From a checkpoint of a small transformer trained on Wikipedia.
Size: 13 layers, width 384, 12 heads of 32, MLP 1024 SwiGLU, vocabulary 32000, 47.6M parameters.
Architecture: RMSNorm before each block, rotary positions, no biases in attention or MLP, untied embeddings, normalized queries and keys, value residuals, capped logits.
Training: a variant of Adam for these matrices, 353M tokens.
Each number is 128 + 24 x the weight over its row's rms, rounded and kept within 0 to 255. Layers, rows and columns count from 0. Numbers have three digits each. The size before them is the row's rms in percent of the matrix's.

# layer 5 MLP down (transposed), 1024x384, rms 0.0372, rows 794-887, columns 288-335
095:095084124079129144120162137107121121142096131115145121153133130141114149119079097127160098156120143127144121120133111174100100178106109130149145
094:129139142122128133120136118120152132133123107105162122133146117107138105148115148122153101116159127157149121128134106138142104069150136118137167
095:123062148092121139133114105076090130115118158122091136126131192130130161101151110153141106104139131138163108158094156108102109129142123110149154
101:140123079095131146165114141136172133110086150137092105099136136115070124111168143145136089152143120137140105099131088143089119125104158111128101
100:138128130137130110109129139152069139115113147100169091109176113113132127090126127084126114174143161139168104107129135161146146110107128105146171
098:132152140158131126156129116128124141157097114120122135130129134108137153129131118119121125135139166128137158102130142131156102121099130136141157
095:117149064127134111097140131162133153132132159090143110121170112142132108136136157114148172099128118134133118154127178145156142158125144100181122
097:109104136080127113089108122096102165130116115102094084131144120150165157118116091115111133109165143148116116084118104157170120141111067071090160
102:104126108134064084158134120112136115163149127129087163136099138111119142122096115121140131185112090138134091125096102129121148136176143175116125
103:101137135145089134107123122106105128104103116133113091122132102122119152121124098126140159110163145123086137128120121127162092128140104149135138
097:098143117163141086105113134107132140153170152144152107176135088108106131089148132141107100132184124178141113096160105128157139134107134110108159
096:190122101078125154123106138135116140091151113109115118122108121112108116119109111104118100154145140111160176130122179133105121114102063141071142
094:071126145175104118129107155153143128148116152147102101139122096068110142149109110125160126102093104115183122126095128184119152130146130150183128
098:169155115098059123130149141114097155098088111105089186166140108129137124086123127138107155108145127095159110142170153138129119124144135098133156
097:119113113113116161121115138083098132144092123135180099120109120134125085133134114149150110132087148135167141140150115143138181142134121187135112
094:145159096103143099171119152118140101099072114119121178135157154137094137159112166120110089136126098110122123143149174132126116131112145125102124
105:147086110115126126148085127073125136153107135134147120110118140123114122109143112140105161139114140152175114091119115118120118161107103160106130
103:138124132140153126135118122122140172134174133083137108109077134109136121112115113144101108107080117137151079115106144122120107174084130180143106
099:102165171098131111106107114120176102126104101141129087096126147140167155106148084133116140120132120123156137138103178147129104171144125164179102
101:144134118119157136130086107116128125169125120112173156132143115122157156129120125082129106176143111136128114111147138145136176139136137119116093
090:103140128134115139101100164123149127081108106187129137133145159160142125085146124142131109139103107082117079135142107159117128129112136124135111
103:152103154129175071155140156079167125138212152120148131130155126158150185134144125116123136147133094164144127133126117149139131167139099148149122
098:119116140147144119110158131169113089152138134146102134136151158109138112128132121140103165123125115168151133151135131152126100151130114123127131
095:102110111135142107129151109113149108112174100172144096119102135112122117137083101126134131136154096127133128098121147097121128099146111132106082
099:156115115113177096122127114134127111110134127149131165101097145162168083159110098148190104113171046126114131104123128127124119140127096103167095
106:139117139136157091147105120120124123097125124134127130118152106115115129109107108116110148123161142112142149160132129191102101145145092092112145
105:130128128135132118137123092144149123123170129110126117152164138134119100134102130142127116126118148090120153138090080092119108155108142113113130
097:183150100129147071128109125153122126138121097113129135141190102118157114127092146129138132106130153137112142127062105143092108091102148164116107
100:164109129128135136105105091119120118147128122093117136153179121114114123148123111156155116102101155126155109128158102168086119139115123133155125
102:129148094117106139177096094132127091205121142113077120154135181152155116110149151121144154173110138110145112145154122103149121150143093140103152
104:175095096152133101119148106108100122129161121117118139099121134101101159092174118129089104096113127136152119155116135108110151137127141130150108
098:119116155122157128123084137139129127118086140126129104082117136153141115151088096153126179187089121107121109114085100125092161133088112099112100
098:115145140121146114092125114138128133140125102161112111149166115133105116141105153124100142151125177127077149159126106104138109137153179118136171
103:173101128120075149158145095095128122121123095135151172119162112131159095169112135103110151125093106079136103126148142112141143077092122112142127
100:150111133095157101157141148133148124127101136140129150129173143171111163164108117112146120125138118124105154118129123130154151093116140101067163
091:129098166110126132149093106121123160161169106116142129113134155128139099124141126120169138103134113160125084106099107167124164135104138139188119
096:112124118127140098140110113154131094151136128107126102146136083110164121151137124143172144151149122099132160152099108123112131095149104139136094
095:110147116128149153095096097115144106137098125149152096124110120146162139150134138105113139122116139165081119149151095118114161110169137154138158
094:106149107132139114148112076129123130143150141176118143115163111105171163139153130125129111095171132110122147116129147145072113130151145128135136
106:101098092132144090140087138078141136166100130122130111121115083075133133130124151137144115143110178102130144159166130100199115113116128133128121
100:132160092120102119133131152137094103083128130080118111129118139144096101151112111054150096154141115148127123091144085088131125149089169148123125
099:116121114102135143132129152128104093098131134154147148103164149130177135124136121144119168137132115083158119124121145119139113131157128145127115
097:108112142153110148168098184214112148133099104141145141093101172120126138103112088123088141168138071118111113122141096097165108136142136106131157
099:117118142109136121138115111099103145093132089133102132111106132104143113099105149141148084139132154136114136138097121168116147134128133127078119
102:121146168076131147161097145132125136147128092119102122129137150137135096119094079144139142146146115099164134116171158142112143133128093159136133
095:139166086136114129133130082160110114101137111112148105152111110117146118135109119142119143126089145168142156084144128123173118153092137084154131
101:106097118164130126104072097100153098123133109174146141139113107125107099096113144150152144112146090114111091113100109143139122113119115115138161
098:127131144147114115141107145136099149140077095081133141158177144167184159125174154099119098164095152130096117155117086123156164132120127110138140
099:130171155132148110130124131132126157144095130129108112182138175183101148114118146136155144104081148135133152106172154126097120163127131180128119
102:129109137148168101140110144121148121111087118126112141095114111114135104138117112104137116124115142088114163128138140124146125172087100141127151
096:142111127108166140137115151135192158098088110135088122069145157097109163135157137173146134146124178147084125159115078153169091068140102128131136
104:099132120177134152174117121123163088150152122120154149104116114084126135114130121125120112131115067108087128119105114086073130124130131116123113
101:154137120092113138126163115113110118123158149161127138115147122138120143133129127123120122121107112131130138147147092112125132141091121146193135
107:109107141074097131166115156148080131116168108101184132131092100130137156147098111143121130129129148153094108142103135147120166119126088146157109
105:073128164153086111101151138101094087124141117160114102134135123111143096146103133145117143109142117099124133128144135127128091119147117130094111
098:104151078112171107077143121127119141118118134131113117130115135152161126108123172096095100128123160169130112130158085092112112106153108118114158
104:140094111113145140125118140122110147125146153176154128096109125147128156106139111108109109133090197111130101134134105135118123090103131098095129
098:141156135167109121089151133158129101149106131143129131087076131169142094159114144060161134158129144099092066160134130101100119123133102131143157
091:135091155143125127119121090110150144120142126148131136143135109146099122091117118119113120112161086135081140129136124168128148129106114089087151
103:121116125137157084116104143113156134125161145116126117123119138108132084150150173103172174155142177158122169112139113150123118103120110133144110
104:120130141076099098147130127130136126123108136154138181103108100141125084134124130164137138198095131118115094115167165140163159147160146123120119
096:150155118178122173129149123113139110165139102104137120136140126139148144083131139130093128098118094102151117126104136094137119146151151112164120
103:128102151132121123141152135094160131123119101117121131127114088147155155091087154122129115079116146092141127177111145092166113114144083076104125
099:134139062166130126112110088131130121177138133148128096135136130115130087128138143106147102132101124133124112157114163138143168119136123114193148
103:144140097141149136075154124117137140138107121136151140100096102104142129134147128110135109127151123124127154143104101100099129150174109169133113
105:105125109110129147157134188105154132122131099101110121155080148152162077161128149147136105090135137125135129113091094114142124112145147135115122
102:152099102133098126121116140164136138109169106124165109146114122072156126115131150170080158119127169116113117128120106095121096148149168114087136
097:121117099160110128088149151126127127084136136106128142131101119130123072109143153116114129160167152189146172141152151128103109125119121141167141
095:155147120141102164119148115153106135112102141145107082131127117121153180102127162103133089122140149130136131137128116160131120078134124132123152
095:144152142151075141153144115105122185117135134114138126191136113174146159171140122141116128196119136148130076137095108119110158148140122107139137
107:140152125135168113118188172143133115132136110155154171154145118144148140064099074137115099118132125154100080134127112148171114097182107108120154
096:184115124115118147117122143124118138193109111093104141132117162129140164095156115128089146150145152094092154139126162130146118120188155102142132
097:157090111144141123099164132127130152209152124117142178143108122120101116110113149137170085114108129162175162099099106130134143114111146139134109
092:091143141103112178096147136142123176170146134152124128109137155176134133112133140144103168133098122160128139117161131126152114085160130128106126
097:143131132130057144119100125168106137121116138164136133145145126086082153110159091123132136159148141144133167136131138119123083151138136172111130
112:102127129146138123164145130116122145125102121124125159125121138128163169132158170168094123171087163130042099121130167119114128129120124120121144
103:099110127138114140121168132141125137113108130129158120104131162140127102116120153119159140171101084122155113107127164141138121132161147109149133
112:163102123116115148106146095170176113119112101126135125117113132098149116148122133135126102133172098120133117139148133155144130159106162141107121
096:076142103134149147168113065116114126160149096094089124156136137099131128173130114108095143138101176076103109112139084122143161130112175158156137
101:147137124141151149128166129131154118141144150111140152155106100157165140147156162078097140100133159098135157102090128117139127126135106107140107
101:136128092210161108155141161157131116140187140153150124112124124133117089121172107117183148095114129114170145157172119126098107147131127123137128
096:111153135106145123126161146172116153136166107107137129108125137114127139128155129152130105183133151194147129092109097144138156126083090169132136
097:130116154124170123115103113128132103091151126120134163126118173118093131113175128112123100140164133118082107142156147136169138122139117129145165
099:140135123136110107094104104114147124093111161127124109065165084094152113143151131143108150130136134085140137115103121135113117118131091132151123
098:075090133132123133131136137117098115110159123133160123112106149100102084108151146139119134142125145169100112130176108073147110110158102143131108
099:129173123131160139143099117120156152099120142120133122101166158148124136137128116082088112133159164146132149119124141128146139130092129141128110
099:123083123131151075139085147173157119090097129106132157117148133154104098166112128127159119183125098098097116144101087139114168104174147119093122
102:134144206106108107118116093167093184171093149153136092138114174119191141116150165164121090111131111120128118149120091115081133145110136159102170
090:130130148122113118133126152154113097105127135125111121065098173126089100090086169103129129129144099091146121119133099084128132187102124139179143
103:142040142108152141162132131113118147113093149141082130123127111145116157203139122110148131109185158154106121101102137125114100138166104098121107
098:130127110107152093145116132080151176122125118121158172170108131174138117126095089143124112171171120144125138128127118129149141082118132143122116
101:175133141161071136123141085131184094083133126170135147145096137140071117144131121168139156092117131123110106110137091121137133133134120105120115
102:118111109160134105118042132111134103127103109106117146120172149112086117105112079076122138144104161151132113101154140156107134156122125126124127
109:132106149135105130138159160159104147135132190152110170081117129153152104115151093115099176149129112112089165113142148110085072112128134135140127
# layer 5 MLP gate, 1024x384, rms 0.0452, rows 795-888, columns 288-335
101:072161132112156118164149105109121176148133102173106135106147117139117141136102130101187102174088126112111148121156131158141119123170142156081132
098:117087139167113150108122100130115121104168108157127180138117161122145104125178145110148103147131158164129081159138133116061129128125059101107136
096:123134136107119127141127071113130080183143118160159127137124161159146106131134149094077143116112159125122143162171141108133113148113136144122132
100:067143114123147117153130137127105118168156133146153135152141121153098119143126125121134093105129155143083153086116146167149169110134134130105130
099:151165132119155127163109141147105155173111122136171111100103111098098135121109109124104133110122194158087128145139148124126101120141104165103170
092:134136094149154154112114128152076116133093114134125158127117102155154145147119111113129126160084139116161166097099146158110120160098119131154134
100:128132143138124148186090194100155100096109116122127173109082112106155156162135118147173177130095170125134148147096075155134150135112098117125175
100:076115122124119122128136113168093143130155158141139172113087134106130133110139128156119093112122131121179127135171125126124112137146151158094139
097:097155127133122158140138140096138121114132171116100126107100080153119141169165115142144141152152153086099115165166125157113100122123111138171167
107:151128136148122121169157108175131081134140134149133089094170174113136097142116123121150130109143165149117154153140103103099126126163097118117156
095:140175118098148166115116153138108153138147110134126140118151099172142142131156108148087158139150147157122137083092155107093106159128113113107147
104:144116138121105080103120152175140131156117111129119108137082088143157134182131135104149132152149134113122105112098130164099131168118106119174124
101:089068147128152126113145115157130086167111151158129118108094149155163128143106135115101094166102153124109144133140140143115134120124088117111162
094:134131114137168140098138132130137078142119149104108121093126137124128160132108170094154116158094138135136144148134127102106120103142134132131147
097:127109099125150153153124163105132177123109134153124144149123151086115136132134119103131150112124159147115149114140120119143133116136101143103122
102:089155131157169118136084128142115106150115161143118109136087161141107105148156144125129128091123140197121150129154103108085155154118126124084094
106:124111144120145147120127124140110156185157100156119112120108135118102106137112116147106104114097133162147086126117150099142119162130137183161107
102:095138112118102097119140107128115136171151144130113148124099126130152111177122156101153098122123140132098125176127093163116150078102136109146122
097:096103081164124132126118119118099124113138109124142154113151075125132183146080155083154166169130100127157096157176115099135180114129169110079131
096:157138140125120105143151112134133093109086149122144098144133146167128096144107147162165098098078146147105121113152115131141112118083112120109141
106:153157182153114125088113104159118089139152142166137140095136180132116086147122144159139124124180134193119174135106092134118122094143124133065123
095:137169099093135123141103145114147147122076129116151120121140094118162150115127133115173115162141145114156098130144123122140111161114115171092124
098:136122153142143103157133116118099100146125105120110149140119143147075141146151154152110079121178102182151173124160125127109148090131125117080111
104:097084147140116138086103118175094132159153092167137144067118130117108157139130145158137143132115159156100099109160158156117096129143152135146132
103:104114148107158106110125123154113128154124116130127082139118164153137080147129140090137122163095170117116128112149118111113113110133139132115095
102:141135168119149155151084154127112126143146165114141095096153119124102148159125133159126138126136099122124116147125107115128136120110111168067122
100:123126136102127129132114131169114148147084121160164120086094090144119162177161111137165108155114134117106133109150133086101145129137121145089140
106:115081167126147114120155098131094127137164076093102131100091117136119155126170163111157084118132113139152176135156139126144110148139106113170113
101:114083120121161155162109111122122144163108141123097136173144099111077098166132164130171159145168129134086106136133094059132124109150121088130100
101:078132143156165143157117078152141062155144168109118103119116136105129126129158168132145135128147149152111117154153114104107115103139159111109131
101:139074131079137108087124098110113135153144119136149094123128118153139165112153151114166101106121152167104132111134126131109118099159165131078125
104:131134154115102155143130107116138125087125137129107115095120108103125114133109172149131063126133128151120132084144100118088130136144063144126121
104:077177103152107124134138146163118131126117116148125131165117104127103158077132110090112108118106166091139141089124125110123150121112089121123163
101:137149117091166122144142164107111145108133163116157150139129099121176111154101188148096120101158131076089132145095140144122121148152101121126150
096:147179155114108151146117142159123129141165152110141132105120099119111075168120123159099156140152107067137121127154098135115131148165115124116116
097:119128105091162101157135085161093162093134101127140090132093133129155113151165101120085141138180138137116131105107158141160101132136153119124121
094:160118122075095154140132140078125120131117103160167102117175130159130178106171109111133164140122125125141117104115095161167153149106154179133094
095:119163133163148102148164136136139176146109095143107124133132121128189116131137126117133140087183140133141143157127137153090151114115152144118159
101:128073088154075112157144147108133103113143100144107172118116103096130136140144123132172094162100121174125124095136127190167111114178088167149145
102:166129140086188127135116102173093124078135113170100108128119121106143108153123203152131166112150184159088131178134144145104102101083098129112121
101:123129124137117162132114089176149091150146156158156148090115109154150136131132127104158141174122172083130125124137094174140192146086119146143116
096:118098155077084103084144081086146093121157151110141126092103137121115166104122176129114088133162158101086114123111124166127154120136118174123164
097:087110147127086100141127122135185136128159152154143101145136105140118141182152135138104092133141144125152106093131126174123116170135100123094112
103:151129176100083098101147133160135145127106089117109146127109103155090143164093111129094116153147150140120120125125113137154113171145089159119202
096:102134149092144164173111128106088115147132155136153119066142106143132157119102118158113128079124194102155117165094105102098101122120168168096152
101:131104167115084099099108144111122088146132134143168144160146104100157140101168141184146117135114149116093126157152094159136138145136139128120137
101:131108156132119131124148160121078138142100133128104136090106111140142155159120148130147143130165119157130132107116144176145127116130154141175141
099:147123106112119144163152148154150182115128134155133128133140094105116165160132106120129158152143176144112129103134102167125134177105098166160133
111:110144141173168083119118100173157097123093153144136155098116114124141119123152142133137092116127132100088156106162152120101143150118072155136166
094:141094152130100149183084138102117101114135147137153108120121120146119129159143118152165155126156106157106109134108111128091129145121100108096116
099:142156154140110118136124140122123146154108156162158170127142111087142157110155118155147148139101120153149140108124169104144144180152094139093107
101:077068138099154177113130072156095143136151090152113104125143135166133128127138115124105123165103157108091139120120146131093149131091125105127118
107:134089103122131121151151175123097128126134148102079161139071077122126074166133155103124136139129150121098122158145152138104163091156129137108150
103:121124151150168105166094119159113133093122137139107110123094111138126142101153170119099122156108129194117075137146112091101132138118137107152105
107:117117161139123065101105095142157118110096169116111142083121178179167124147142124155149118138154149132131089130105152156114140097101174081106115
098:111152118117150151130100120112121110178077095146081133101119168107140142154136157118119157122173145126113158089176156089088144156119126168129126
097:136102151093133166188111185117107149101133151155169106116152116110137148160141151143109099092117179096151134116114162144100173109162140131114117
094:138099116132111136108140106105118174167096182101155117120125119132159129158146146152172136132126101109074139155158152155141148132120132132167150
105:154134114146110111138156129113138126123117143130100117143114109100123105131148111109101149134140151146137154114132068132131159160102135103133138
107:124140153111086111184100131113095144127135147115125089120127109135137155143150101142169110094169162130110146179153126137101134155129114077142134
099:108086144131188104153109139145109082110117130143155155146103100109165150137122176085146107149108143117113103140135084149149104120131124137117108
100:106104123139124132129151170163112136096184130137131158089142127111118185125114161102139144137108155156154127116151117160096113148117148179112133
098:091109156161166123142120122119141079138129140133143101138116134131145123130159133129143125108105135123153177140105102109161100083131103149119150
096:104088081101142153152120134117109115126119112134172084106127154159094099186130114123132164163069130112116117125159117121136121107118139149113150
105:089156138110150143160123086141077153115092179121104163144102126117161065160102121159122146130090168109137138100142065188119139186138095123111178
099:130162123101140092123091128118115129131117137139104148103130122099132094110143152161117114164134169125101152147126116091135134118136121145088124
097:067100171156151109191150085134130128066155107141116130081084153131127151132104083097098127151107149131090097080168138123154143115127117131122153
092:107156130105147130084123151126105133109143181132100110114147120139150083151108161156101142111157148166120133111125152131155136150093165067123101
104:154118090108172101130111101162161096161110107119164137124131127112104140138127092099120122092096160120133135173113138149165114166112142134156121
102:126098132097153124156131140159094140127127110160113131083114148123091133132130091162114139132122150105122104158141071131154141100125112142107115
095:088150120157116084145103115117147141140130163120110164110137110168143151146151151150147084132105132124146126113121124117117106120129140176116141
102:151110139083152133140120123161162070126127106152128166082120124131152125155107127152135087144102110203145138145103151081147165136121123110143156
093:131108134113137149137146142126138144168083119103156151136100126146081092118099131110136141160086105152126184134120105144117106114158143127116148
099:159106171140127117119139077095096129141083134108141112157135131111114160147116103153136138130135141177105157124115120171137154106145156118146125
104:092140159087160110158096160129110134143128130115126154132129173094126100151098136159118125118111126107147155145123175142099164173123107164129090
096:078145144126129171151149181143112127118122174101136143174120118151118130131105156093113151130117145173146131078085149159154174159165109142119127
112:122085172147185112129108097128142122091075128164117170099148125126138138138140119161149128114146195147090112114128122070101123105098156093117151
098:145110113159115150124094131134118105145100132168090103083119101103128159154122129164128124121092174151136122134103097097157135148116125132156085
102:109131126098145143166151076148173095129139127102122120122119168138140113135112124086134121118111128118139125153135147149127131106152147097125117
099:114147140178122136150090126089089090110172157108128115090161120084124130155127120150095105116105120169115108151132148164104111096127129138103139
096:147131159122168163123084166090110125106143099111100165145093139125104152125136116119154113106148109163118161123141106142084152182120071138101104
103:118152132168125164156146108101161112130126130134138137128147098122154071140117135121103141149164168101174093101186137099127114160077121090125119
102:141097126119137143164152116127083153130167147153131091124090143128111117100153114113136104156149181169162138146131145130130131161161096140083148
101:101118127145140080111157088100100121097147101111145132100101137128097171141131146164151123156116152089118131137094144101129130124099150152144112
100:111132131115122147141154123104162124083143109145139166094128132139129146174136100088156144103135092110120106119119069080106159151141103141084171
103:092117147117145149122084157187141099101158116122125103102099090124137145084102167121118139115096105165102125145126124135148122122125100136127109
097:086117154116098151178113115132158100109086167114154088124132138192127123112153156091170090174100141161100151143142091136154141157142119102136100
093:113102157095154158137112125181148086110157113155103146098075164162084124102139177115148104125141145145129159165198121163137117107133137124154131
103:111129153110155143169139158156097083131121144118161105156125108171131108150124159154130083153098124119140117143154131124101155168091061086147162
095:145066183157094117126158103094133167108096138146129117138155102133124138172147111100118119183123114146098106119155109113106169093138168110106141
101:126145179130132142163124136123139124139103139141148140122138145154125131111159145115177099143115119136091124147101140141111124123114133156110141
101:127121124096089127154114134156079096113162121099161131075091101171135105135123178113069133121157134088147123154068133162123133151112119126132131
103:149089154098155112101145145166136120142119187156110102083059112137176104093127144140098169133149180114101165113108147125090132109113091133108131
100:099160152141151129140110120142129157136096147137118103103150110175150120135108117117101141136164165170115155095108111117100102188130089162102163
# layer 5 MLP up, 1024x384, rms 0.0428, rows 795-888, columns 288-335
097:121150159111138106137139099143136137179135073146094120145131162118103149173112148112140140148093118147110146159143144161164126114146100106101130
099:135114106107105170139129121145125151162119082106120142114160150129105105142109117128108082113123124079155128090081156089099144135123128132101151
107:136107153106096119136141118115112121140148123146099116162168124085084147146155159112104150168083110132133121119163113152167117103103133137132137
102:100142122158139115157150139150112141110179125124113104113173103113135146100084126087102118126152159130153123104121154129154124120129116127153159
100:086127143124108140122118109122173077126145134112133145124143128134129124147128131166137117079160136134150141088121146163155101114147144147117133
097:165136151076144149107145130105161101090124115091134151094169140128133154120100171127149132144129107166118155178135168135143157156152157148125125
099:146087106096108168096095129130132134112150124108129143126129122141082158149112135099090155145130131123132112150109118140129140095125136093100132
099:166119123108087087184149155133150088178129128143087142164133117127118144095098107168100144147122127145152114122113135111106121137185149150146104
099:117116135100136099159168137090152147121138120157147170136099103123132152125106142169108141129136106128130135098160135148134120147128109164115152
097:137101117147126117097126144115138106105130143120181134191104179145125155135146127112133132139117112144110116098144092089167122132122130093166160
095:126116133091129152144121096149112149089130133131151097136065148167140103118136159097154130115118125101147168148130111122107141114153140160083121
098:129100118132163114141145122138099126143193152111129181129085134106134125149143144120151174102109135142163129122132113167164090118157130176135153
098:112077113125143140140142147163131125148119130135168128109109128119127120156082148113124137101135140132137160094106108177089073148106079171110128
096:110138156115152082163109103115120082122157122112158126126116168127106127151073153116156113124099166154116152124134185138131162147105117150108152
095:132142136099107128147174151128139143118096139114126073147104168147143092161112120158134145104173145113140097140088134077101126070125129131150146
102:123165122138139133168117112108085143164113120138134117119138116082122154120155132132134076127154114135123132109124141113112094136086112138098117
100:106164121122136167141136141118159157171154138117152156116152138135109097139117115155110138126150115156137136131076143158162122143099107156140142
100:151099126132123121111092133130137143121119083139125105081091184135169138154147128152133150084127092087096149148117146156113135152154110125160133
106:106124173123126151087169133145110134119145125149140121128120108092111082127162112104123116115133152141100162135159160129127128141144142155102127
093:106153121156074170090064173111113102146104157136155119120144074145107162136142125098105117141166097131088134116158098166131086152119173180110133
102:102088113147158104150147100120150173091140168110133105131140086147128144136103137126091117105144123121117123138152071141095117160101102132147091
101:176125118144119116175098136093121096140127149096085117144112131147136098145130087108162114099133124105092098109169131082121118123094127108135093
099:123117094104165142106102136157179139143144166147150136154149132118167127154120152109093182164103133129115125121092110177082159141138173109145122
101:148085089117141088135150137152159120091132119149151158138103146157185108080142166163133094101132111143109126105095148116138140154084143101128125
104:170172096129096111101139135120137100125105113150154115120144095122135151137140112111078124101124142117177133135149112102119101146089102159162155
102:136109105092185114138154114133168119118141165091103146143161125085080095120167118104145113163144162146075108147093105127158105112097096108140134
097:148139117121109118107108095146118133096197144152099121099142099158136107085092151087122114142088165128131135155080125124147152168123096134109144
102:114106137111141157117117110149134130102126137157133131116134156096111110102132083135107091129131105104138114122144123167092104103119128119122108
101:122156139127167153123098115103152105159120141143093094069099147157102140123135139124115146138128135075137122142117121132107139179153131157110156
101:119120148139114127105163179163119126142144159108146131113167125131146170135115122138106119142100132132120090126151158153141150115148104174123151
099:142120157172096135146163123134178129133094097147103139147160146121129140156152117171097171161119101123102149158160162074144136143135110086087099
097:144153101097109179137143076124116122107126088139154144143117129109157149124146178143158144146135091120098136147167150094164112080139159120094157
105:152130159090141168178098150105138131107141096120150147163091094123135098129147123136088131177123107139102152105111137102129104094112117094118114
103:122162155135115107106148123078072147156137134150145123132079139090106132089135145134187140099177147113102117155120118117137116144153103111158154
098:106120106129172122170120099139108151146091095087123099128142149133131118110088119182134135147149088153124110115092132112116151129090101125165091
101:119133127161092094123134156152148156101143149119123125150098132144130116148125117129109105149121107161164178178102119169128173137129118103121133
097:085153145116128120107149143149102135124087144151143098071106121079118140092151113142168147126067136154151139115126123135138164115168113171109143
096:109112135139068123122140111123099131105155158183113153151165139146118181116120165119130155122144130121169141159105108095125106078134112190189154
103:102146143146159150123134132153136098097145158118106113122147156125149149142083158135112146149122104150109085126096128072103095132127170121112181
102:153108109114110141101148106140107070124129104176176103097145151116093145167102152117158146095133175102125132128096077154123097133130130163123133
099:135112110152144091127108149151071145133104137137095159150165102108114148083100175088101144138146134140123118141146103122154127186144139164108151
101:128122156143119135101103150121103141112122098093117145121079139159125161124145130127093125149112096118112098141134082137124138134126146145142093
099:114120160146150109115126167153151155125120090170100113152108102127140105152102115155120108138101137137108139131119103153084116133130168170071110
103:145098109136134150134100129175140172146152138135098113132160164149087121109162162107166131117135113140178091087147101116124123124121147141172105
099:136109089153083134146125142104100117138124119105140109113138180099141093160166120147096155151148160142136102115103118177135118157124139111145124
099:082105124138145116154159123110120114119131099137089155168141144131113152150119185086116170138182124109148098096126136127102132132138146141133136
097:129121154165101116119107126092107103140159089133126100122105157105124154179132176107117149148088124160160161159144106119151121121119114146117119
098:113113105149116135093112131168100152150178145100148123104126145115142150140169152142121111103143147119144145117132125111140149143096105152124090
108:105139091098128152137148141148160144114146166150150107186133113095091105164104095167147142136137115139129157093131111156134151128120148144108106
104:164127111114154125112145139158111142109099080113145088108067124127170167162146137129169131140157106112135147155104119103167135157104102131087121
105:125104131143175124146139110145134160110145133114139175089161098097089141126122126105129081159157127128106129116108124144099151117104153110191100
103:137114128152158130101167173124100130132097138132142107087107098130092181099156094151088151133160127103148140097139142173151132163138142155098154
108:144121167103105165096138116129109120123144095150150118165088117142137142134105131165124114146143153152130112170119144157113099118107183152131138
104:142127139151093100142151128087124085109100135133093146176165108125154123151100061167101119103170164114147098102132152140123125156147168104165109
098:149125117158124128164107107128133148135131129165152136107136080085134132147104156142117108131151105137126140117116065079160104084093149135127146
097:102116135148127138133136147140140135098130136147091157140088104134145170122133161117156112154149126183129098094138100125137173091097163111083106
101:115164188094142148121127146162165117112093078121146137090111130145169138156160111138123133142142142107130093170151112073101142115128109125156134
097:133142143139131107137089149162156088129070118093115107088129103159151133119128095155112133155158154106162142147113142137127151140082125118096105
104:147147161138126167127080137084111125112152141147101133126112107164176183177102177091150174151120134141113143148125140158128111154156126148104095
102:116133164130115086131112140153116142139074127154134169110090130126159139113138146154131145150089103118109163124149145108125110119162139140090103
096:113089125118152119119098119149148138118107127132160110122149124171147144118111078131107173145126154136135090130129180109139111107150096119126133
103:155107145115146119136154100109145129132122165135142108078118083128129139101137105124126138151146126110130104173142071106184130105128121131094118
098:115143089125112114108077084120163115104140147126115151107085113087144093176173130137140112135116140104154133105133163110088131141135160122141118
103:134124135136127127104099119097098164104099118074149088153102138097134155147168118087141135158154148089090136111132117073084150156113111114133115
104:118076163105130134126151125125141110099122094114137136155131126136189127154119155117103098169143141073156104094085113166119106104153161103129149
102:122135108141167156140139117110136150105155095095121116164136146102159182149090136148157138104108163106117096107100099137141116114141114112100139
097:122129160116141088136125111152155156114146158135132082149145132162141146147116103098151100150159159142081175096146156156084108140138113096168114
099:129170113147087139120099113089133115152115098115163152167144126122101141114118136157133172119114171093129128132094131139142153119097114144170153
098:140134128126164093103144112089166158168106160113156122150121128132104181124151091086158112151115098127088097162122154103125119128137125120135099
104:133136086146129122134147113115093135164124091124146155156129158099130128123121132140129148112103110158106107136180095147124104103157094118132137
096:173088068138136129139159142122137133156152135086123140124098135181101097130109144119112114128108111110138117130146151110128122133107137117128129
097:103135135131147184143073139137141093129183141102117138159137154106149184164106165113126145097139081175140136163164091104191114117128135145123160
097:204111119155092161145151097137091122152096133156156138118131167147110060122112110100168090122118115153149141153141117194096170115127121095154102
101:096125165140103150088124141091127144098123171122152131095105148098167123133110166147150123151136157133147126180096128146135136110119105102141106
109:124139117148156147129136155153162122117106133105079147107089151176146172121164164156134116158120108108115108136154123082110128143134157108106135
101:140110185105164154144145106157102161142109126119167140092111127128157146130139126168151140121125125117143104097143147170104102103139107081107083
109:140149098128118114120141115109134096106122129094125092136105169136128120149119117156092077164101090094140116130158105134160143127110117155093141
099:091107103138142177121123090126076126168105135097119102143149142135150148127100098117148110118172153157152124160117087102114133094064106107087167
099:166157106130165141124144136069124123125143086111130125104106125136148145165130161118120151118146159141141142137155138092134149154170163145160135
103:155073114184138132141190153167113137138115110135162094139127169145118100105116148141141144146099122123142167159147154092112110146141134155140083
100:147114165097154150128117120135100156096147078130074165112130136109134109123125108088133158090147120151102118144117106089153141128111111102085103
101:087113118101135118128103113093111128115117159161107101140103149114119105110151123138148084136090080117074147142110140131159156148165144149112151
097:110111147073126143118124132131145134121118140111121102134116149113143121094123088152145093098158099139083180105106128120099095151136070103123120
103:132138093079105134139159143114135112087121113104132133106156146137149107136125108086149115127121131144168128120166102112113137148150097172128100
100:162120124111170101125078081089151092124093149134133125095141143170123159161101101102090105115145140150152139158104166119160130113083139099114129
102:137129126154158103133154126115122126158139169162128131156112136135118121125136096145121151172152143100127124139126133151103151107078113111082155
101:121177145149147124150129121140126165131110136119111087168125110119123118119112099169173149149096148111153113096137137142099136169156172197153113
095:112127108146135143179129132099160093181118115131137100133177108139144158133145100091118137140177142138117149146130127144130137167096102145105137
097:158093106131168105126144085122170149123120151150130126103145172104107145158158100089155112112114146142103143180142168131136128117154134145153081
097:125148103143115121099081115100133104156121072123141100103158142142126140156116117107176100140147140141125135133135128126077103159137137100124151
101:155137183129124161167110120116150163121171134157158110162124152131158148125148147141129122118112155170134100092126155117136111098146175137150122
102:143099100174142109158097125153147118099139114133135124104109136161077110139110138100157150158171119117114157094105134134105156081098148113115113
105:156121132113158169101094147126087139124129152115159154123128123111148095091112083142142139148127168131100142093120142131082144124122163106108111
103:142116150068118109128086143101151160121127113146146123138097130111106116157155160142168138119135103077106154120165150150160122097127087113128107